python train.py --d_model=512 --n_head=4 --n_kv_head=1 --bias="none" --init_std_o=0.0 --optimizer="soap_variant" --lr_head=0.00587 --schedule="wsd" --decay_fraction=0.311 --doc_mask=true
Each number is 128 + 32 x the weight over its row's rms, rounded and kept within 0 to 255. Layers, rows and columns count from 0. The size above them is the row's rms in percent of the matrix's.

# layer 3 attention query, 512x512, rms 0.21, rows 59-68,187-196,315-323,442-451, columns 64-127
size [ 94  95  99  95  96 106  97 124 107 181 107 112 111 115 111  82  86  96 101 193 110 105 101 103 107  78  86 113 101  93 103  95 103  97 100  55  59  93  87]
[[163 158 134  68 168  81 111 112  90 119 103 165 145 191 127 129 128 118  97 152 143  99 141 102 137 114 119 173 106 162 218  91 169 167 162 180 112 185 196 111  86 136 100 142 114 130 129 162 108 134 168 113  95 109 147 128  88 117 182  92  90 100 133  63]
 [150 121 165  91 158 149 190 128 123  84 128 100 153 110  75 139 168  98  95 152 150 147 149  87  82  70 109 102 189 119 178 134  87 151 177 231 122 146 134  81 141 107 121 145 154 160 147 112 156 151 132 141 127 168 135 111 115 145 155 132  83 110 150  89]
 [148 125 191 168 153 161 212 164 132 144 156 192 135  97 165 199 135 197 115 117  92 102 119 159 150 115  52  98 147 154 168 189  89  97 128 133 167 149 102 140 106 153 150 109 114 166 147  94 125 133 129 130  79 108 129 166 162 135 159 109 146 124 128  90]
 [111  89 129 156 201 104 194 128 122 148  74 139 158 144 136 130 138 113  44 127 106  71 160 145 147  96 113 146 100 199 184 101 218 168 112  97  62 128 170 154 113 102  95  97 194 113 124 163 116 107 107  61 147 168  83 113 107 163 126 118 109 152 118 134]
 [125 181 178 151 138 141 126 117 147 137  98 195 149 168  82 115 106  79 114 176 129 107 121 134 116 237 117 143 127 111  80 130  76 110  39 158  88 112 125 150 137  65 160  79 140 110 118 126 123 112  93  89 130 107  83 115 118  92  88 142 177 100 174 132]
 [163 109 115 126 173  96  90 166 154 154 141 105 114 134 179 114  69 115 129 130 105 111  93 192 129 123 113 104 139 115 132 136 139 161 141 118 123 174 161 127 154 149  90 130 121 141 123 147  96 146 158 124  85 128 115 146  81 152 173 158 127 153  78 156]
 [114  94 117 153 170 101 125 135 152 158 114 133 247 119 121 213 137 132 173 151 141  93 115 113 183 159 174  82 154 141 108 163 147 181 114 166 105  95 177 145 160 166 124 120 127 124 161 125 165 151  64  59 169 142 155 150  60 128 126 138 147 138 109 102]
 [103 138 160 168  79 132 151  96 116  97 131 102  89 164 172 110 136 114 154 154 195 159 195  91 104 176 110  90 133 158 152 146 113 109 158 125 108 114 150 108 111 160 137 115 120 111 172 104 119 141 138 137 162  80 120 191  84 104 121 182 182 100 115 144]
 [128 103 120 157 135 159 138 160 122 139 119 219 106  50 100  62 143 122 148 126  79 105 108 215 196 104  99  76 183 122 155 116 159 128 114 202 145 109  95 106 175  78 113 169 142 127  86 117 165 109 163 139 168 132 103 102 135 150 119  65 152 110  76  94]
 [143 142  60  92 191 166 117 101 156 148  99 154 117 109 133 121 105 140 105  81 109 109  79 143 127  80  81  95 127  90 155 127 131 112 152 100 118 110 128  88 175  86 100 149 167 205  29 119 111 139 132 162 151 171 113  73 157 127  80  87  64 173 128 114]
 [157 159  86  79 129 156 138 150 177 151 104 155 143  69 105 169 144 142 115 132 144  65 138 130 149 111 101 146 148  72  59 156 201 130  80  81 182 122 155 111 159 141  78  89 113 137  93 130 122 161 115 193 135  89 133 115 138 146 103 102  59 126 158 150]
 [152 157 204 152 149 162 161 113  97 129 121 183 175 177 131 133 138  58 106 132 159 108 128 163 103 129 108 131 139 141 110 166 111 140 142 151  95 153 119 103 160  94  87  99 171  62  85 111 135  95 165 119 107 135 164 126 139  97 152 182  86 180 108 128]
 [130 133 136  99 118 189 134 159  70 146  73 160 116 194 182 154 129 129 150 128 105 154 115 197 114 144 123 152 116 141 129 184 123 143 116  98 137 185 146 150  82 141 160 137 163 127 140 104 163  94 165 108 133 111 103  97 141 140 171 190 140  99 122  97]
 [129 157 107 120 149 164  83  95 131 131 124 196 145  92 125 104 129 106 104 110 122 125 170 101 124 105 144 112 166 136 146 110 149 163 136 155  68 111 178  99 128 124 111 155 114 152 117 111 124 145 156 122  81 114 135 204  98  73 150 108  64 137 100 147]
 [ 87 124 136 153 106 154 130  86 116 121 160 126 164 129 125 106 100 128 131 142 121 143 123 140 147 107 131 173 156 129 115 145 129 140 115 105  80  91  86  86 149 161 121 159 124 190 103 139 116 169 101 155 155 147 146 171 170 132 153 147 169 122 137 127]
 [132 145  91  96 187 166 103 125 129 130  83  83 177 168 119 164 101  92 127 174 100 148 116 177 178 124 119 130 159 156 117 110 151 132 101 136  97  97 107 149 116 169 136 105 113 120 103  92  97 112 150  82 128  72 156  71  93 147 140  76 155 154  84 103]
 [152 127 149 151 190 149 143 159 147 128 158 174 145  91  83 205  90 197 122 145  82 132 101 150 140  51 154  90 123 106 109 105 155 154  90 174 103 109 205 162 130 100 182  62 111  81 141 130 104 116 122 121 109 156 122 167  92 114 163 147 101 181 185 118]
 [ 92 111 131 163 133 198  91 130  70 128 102 162 110 111 117  70 140 107  77 124 105 155 168 120 109 134 141 126  92  74 128 115 107  92 126 139 112 134 141 152 134 121 108 168 148  75 137  87 114 107 115 169 105  62 151 103 105 163 177 112 167 169 149 164]
 [ 45 116  98 135 156  86 152 141  99 130 128 129 132  99 197  55 140 129 162 128  97 101 103 126 107 119 140 131 134  54 150 103 188 105 158 149  87 137 101 183 168  98 158 128  62 168  82 134 144 123  99 149 108 136 102 108 169 105 130 129 101 121 135  73]
 [184 139 126 155 127 145 101  74 153 145 160 155 119 100 144  82 170  78 118 126 113 118 164  88 183 118 160 108  86 121 164 146 155 132 127 122 106 112 117 151 138 107 112 154 113 198 136 132 106 139 188 150 129 114 141 156 108 100  87  52  97  68 126 137]
 [152  68 112 128 121 189 182 157  65 171  98 119  85 127 109 127 134 112 114 171 133 130 110 120  92 127 121  66 190 171 166 144 121 127  90 171 195 108 120  73  92 169 175 136 162  86 105 138 108 126 142 121 100 116  71 148 150 148 110 181  85 149 173 143]
 [138  93 173 183 142 129 139 158 137  62 129 140 103 128  90 140 162  71 110 149 190 172  88 134 159 134 164  44 166 164 127 205 120  88 138 120 129 153 118 137  77  82 155 132 185  52 107 154 112 136 203 167 167 120 122  83 122 121 167 189  85 125 137  41]
 [181 122 187 138 111 118 185 126 125  72 142 114 130 113  80 105  66 114 143 107 132 179 144 168  92 175 126 158 131 143 207 113 146 125 126 145 128 152 134  97 156 150 119 134  89 124 110 149 110 100 114 120 101  74  72 127 146 148  71 128 171 125 141  92]
 [153 154 121 117 144 123 188 125 133 174 146 112 151 166  68 138 133 166 106  96 111 163  89 141 144 132 159 125 107 126 135 113 157 155 106 156 114 111 170 159 143 114 105 164 111 147  78 125 149 165 117 133 135 171  91 169 151 155 178 167 218 175  92 129]
 [137 104 155 133 157 117 163 105 159 128 161 159 133 158 187  99 146  66 105 169 105  52 109 110 161 119 145 121 144  98 140 124 179  94  78 135 126 188 153 158 131 160  69 114 163  91 104 146 177 147 110 133 133 165 101 117 116 123 144  74 123 181 131 109]
 [ 75 120 148 108 127 135  92 123 117 224  99 137 168 124  77 139  66 157 130 128 152  83 108 216 107  78 162  83  99 170 186 164  88 154 147 142 118 197 137 136 167 101 108 157 178 113 190 171 108 127 103 139 167  84  96 108  38 122 197 152 123 143 105 155]
 [109 126  96 154 153 127 167 102 139 171 118 136 199 113 199 121 128 179 157 143 123 127  90 150  76 105 108 167 129 161 175  98 117 111 158 102 123 133 192 199 163 147 110 124 163 183 175 186  96 141  88 168 155  74 146  85  17 137 179 173 134 190  97 164]
 [144 124 182 113  90 143 125 130 142 129 101  98 144 127 134  87 131 119 144 119 113 100 139 104 121 148 113 113 109 149 129 152 123 138 185 135 204 126 138 140  85 191 136 150  83  99 113  81  98  80  93 169 120  97 123 131 134 183 101  80 164 100 117 195]
 [163 137  70 134 131 175  77 163  72 110  92 127 127  78 138 132 102 198 166 143 149 109  66 109 156 122 124 152 191 203  94 103  99 152 136 121  84 118 155 147 124 207 133 164 115 124 157  69 132 126 132 103 155 100 138  65 127 148  69 153 113 111  88 105]
 [132 138 126 143 131  72 149 172 135 129 124 124 119  76 129  77 131 119 112 144 140 154 100 132 102 133 189 162 119 113 160 170 163 111 116 101 172 129 124 146 111 158  97 119  90  75 142  94  96 114 140 197 178 153 129 160 108 102 116 137 140 185 102 144]
 [152 100 119 124 108 148 119 133  54 135 155 183  41  89 146 125 115 150 143  88 119 114 120 150  68  88  93  65 123 174  76 160 166 136  73 110 183 171 189 120 150 117 167 101 138 113 121 131 135 122  28 172 114 154 101 161  95 170 133 133 128 149 149 125]
 [125 166 185 118 150 166 152 175 153  50  98 131 157 130 113 132 168  79  96 103 166  80 141 174 143 133 188 134 105 153 167 125 136 129 111 139 146 130  93 152 157 107 144 136  82 146 114 102 174 138 149 159 119 134 145  84 115 124 140 116 132 105 122  78]
 [174 123 149 139 113 174 136 136 171  86 113 134 143 149 132 100 144 140 140 106 150 158  78 145 141 137 121 171  96  99 150 163  99  98 137 168 126  88 125  93 102 136 120  88 161 128  72 124  96  62 118 142  97 125 115 102 129  98 107 177 171 143 103 131]
 [140 158 128 110 112  99 103  94 101 206 116 156 177  73 102 138 143 154  97 120 130 163 139 161 148 137 126 154 129  70 158 191 109 126 135 161 128 106 123 190 150  90 127  75 185 144 121 165 115 102 139 110 147 156  65 118 136 122 143 134 101 143 118 150]
 [161  70 124 121 103 143 104 194 135 165 209 117 175 114 119 127 131  62  76 151 112 129 101 110 122 109 135 118 148 128 122 177 134 112  59 122 124 155 122 137 140  86  76 140 135 122 116  95 146 158 170 104 139 157 119  45 139  78 223 144 100  76 154 165]
 [ 90 127  64  91 157  80 167 117 135 182 107  97 139  78 138 138 178  89 122 114 144 149 154 141 132  84 140 153  59 135 114 135 125 121 133 138 181 209 106 148 136  93 131 101 161  94 113 240 124 148  78  96  95 223 115  89  58 115 205 122  89 133 119 129]
 [117 115  62 135 129 140 138 150 166 124  66 126 172 117 141 157 109 174 174  78 121 243 117 130 122 124  56 157 104 185 131 160  73 112 143  82  93 109 103 157 141 118 135 125 168 125 170 111  70 127 106 103 142 143 115  85  94 102 185 150  66 162  96 113]
 [101  71 133 119  67 196 139 147 160 140 148 165  90 110 153 106  88 172 157 133 121 125  95 139  93 160 164  87 204  59 127  95 138 101  86 178 137 132 155  37 174 101 138 156 133 173 135 158 155 148 124 201 130  98  71 153 109 158 150 137 160 179 139 131]
 [139 127 107 118 114 171  81 152 153 142 192 141 205  60 115 205 162 146 127  94 113 176 104 152 183  95 142 114 128 118 104 124  83 153 110 100 141 115 118 120 153 156 168 165 126 173 102 143 103  94  97 105  81 132  99 147 109 130 122 162 117 191  81 156]]
# layer 3 attention key, 128x512, rms 0.199, rows 58-67, columns 64-127
size [111 111 103 102 100 110  73  68  91  85]
[[187  98  92 158 188 142  78 196 125  83 167 143 120 160 113 179 135 124 123 219 170 101 120 149  60  89 126 137  48 129 195 164 165 156 129 121  60 142 141 184 128  92 134 108  72 100 165  81  66 139 187 177 144 148 105  64 117 134 110 131  99  95 127 103]
 [ 71 185 119  54 124 106 126 149  58 116  83 167 139 138 104 147 113 123 136 139  78  71  76 162 137 103  83  98 100  79 110 200 161 117  84  41 114 164 100 162 184 146 181 118 144 188  77 103  88 114 125 119 158 138 123 116 130 138 106 143 165 180 132  86]
 [135 121 149 140 104 127  94 187 178  98 109 145 114  61 134 128 142 113 166 119  58  98  80 145 108 122 173 195  65 132 160  98 152  81 145 147 150 121 138 123 150  62 134  95 151 158 107 121 153 105 191  81  90 121 102 115  76 126 136 151 155  81 106 155]
 [118 106 117 120 156 131  48  90  85 117  99 143  76 111 155 128 136 170 158 127 125 137  60 112 198  33  87 125 187 147 112  99 168 141 192  99 132  53 144  80 136 144  93 101 114 143  78 116 150 120  83 154 118 185 107 165 148 125 168 169 116 181 129 109]
 [128 118  99 133  84  61 123  87 126 109  91 139 195  85 134 169 127 110 209 138 153  88 163  89 177 155 116 112 133 135  68 157  98 155 170 110 121 159 120 165 104 108 120  81 115 139 120  89 157 134 144 146 160 123  96 118 119 203  64 136 116 127 143 182]
 [154  88  53 134 116 133 134 216 175 155 108 121 170  70 150 150 177 105 114  65 177 117 151 131 123 108 162 135  89 111 120 179 147 167  84 152 142 123 111 110 116 155 104 161  97 148 129 105 105 117 147 179 118 180 173  86 108 185 133 227  47 133  83 155]
 [127 153 137 158 100  88  90 107 152 149 124 161 149 117 152 159 114 123 136  89 108 174 122 145 144 126  96 197 169 135 178 103 123 111  92 144 118 148 114 154  81 171  76  84 176  82 114 115 133  79 179 182 158 134 103 127  91  96  98 135 118 158 124 102]
 [110 152 172 168  92 115 139 114 126 186  95 138  68  82 142 157 126 131  61 123 133  85 125 115 147 100  92  89 139 135 182 121 133 107 166 113 188 134 133 155 143 101 107 129 159 145 137 161 159 144 108 140 120 158 137 140  55 114 192 125 118 111 110 104]
 [ 95 134 141 135  84 164  35 139  85 140 149 190 120 177 102 117 157 119 124 102 137 127 178 185 137 160 125 175 143 122 142 157 151 143 137 138 172 129  91 132 111 127 154  72 166 105 120 135 148 134  73  99 129 145  93 131  59 147 136  76 138 102 153 141]
 [116 180 118 100 129 122  89 116 172 139  70  86  86 161 123 106  93 105 157 105 147 130 147  82 120 137 142 128 166 152 157  95 158  60 113 160 166 145 126 138  94 153  99 110 213 101 160  60 117 142 136  59 118  65 155 137 139 128 155 105 158  82 155 113]]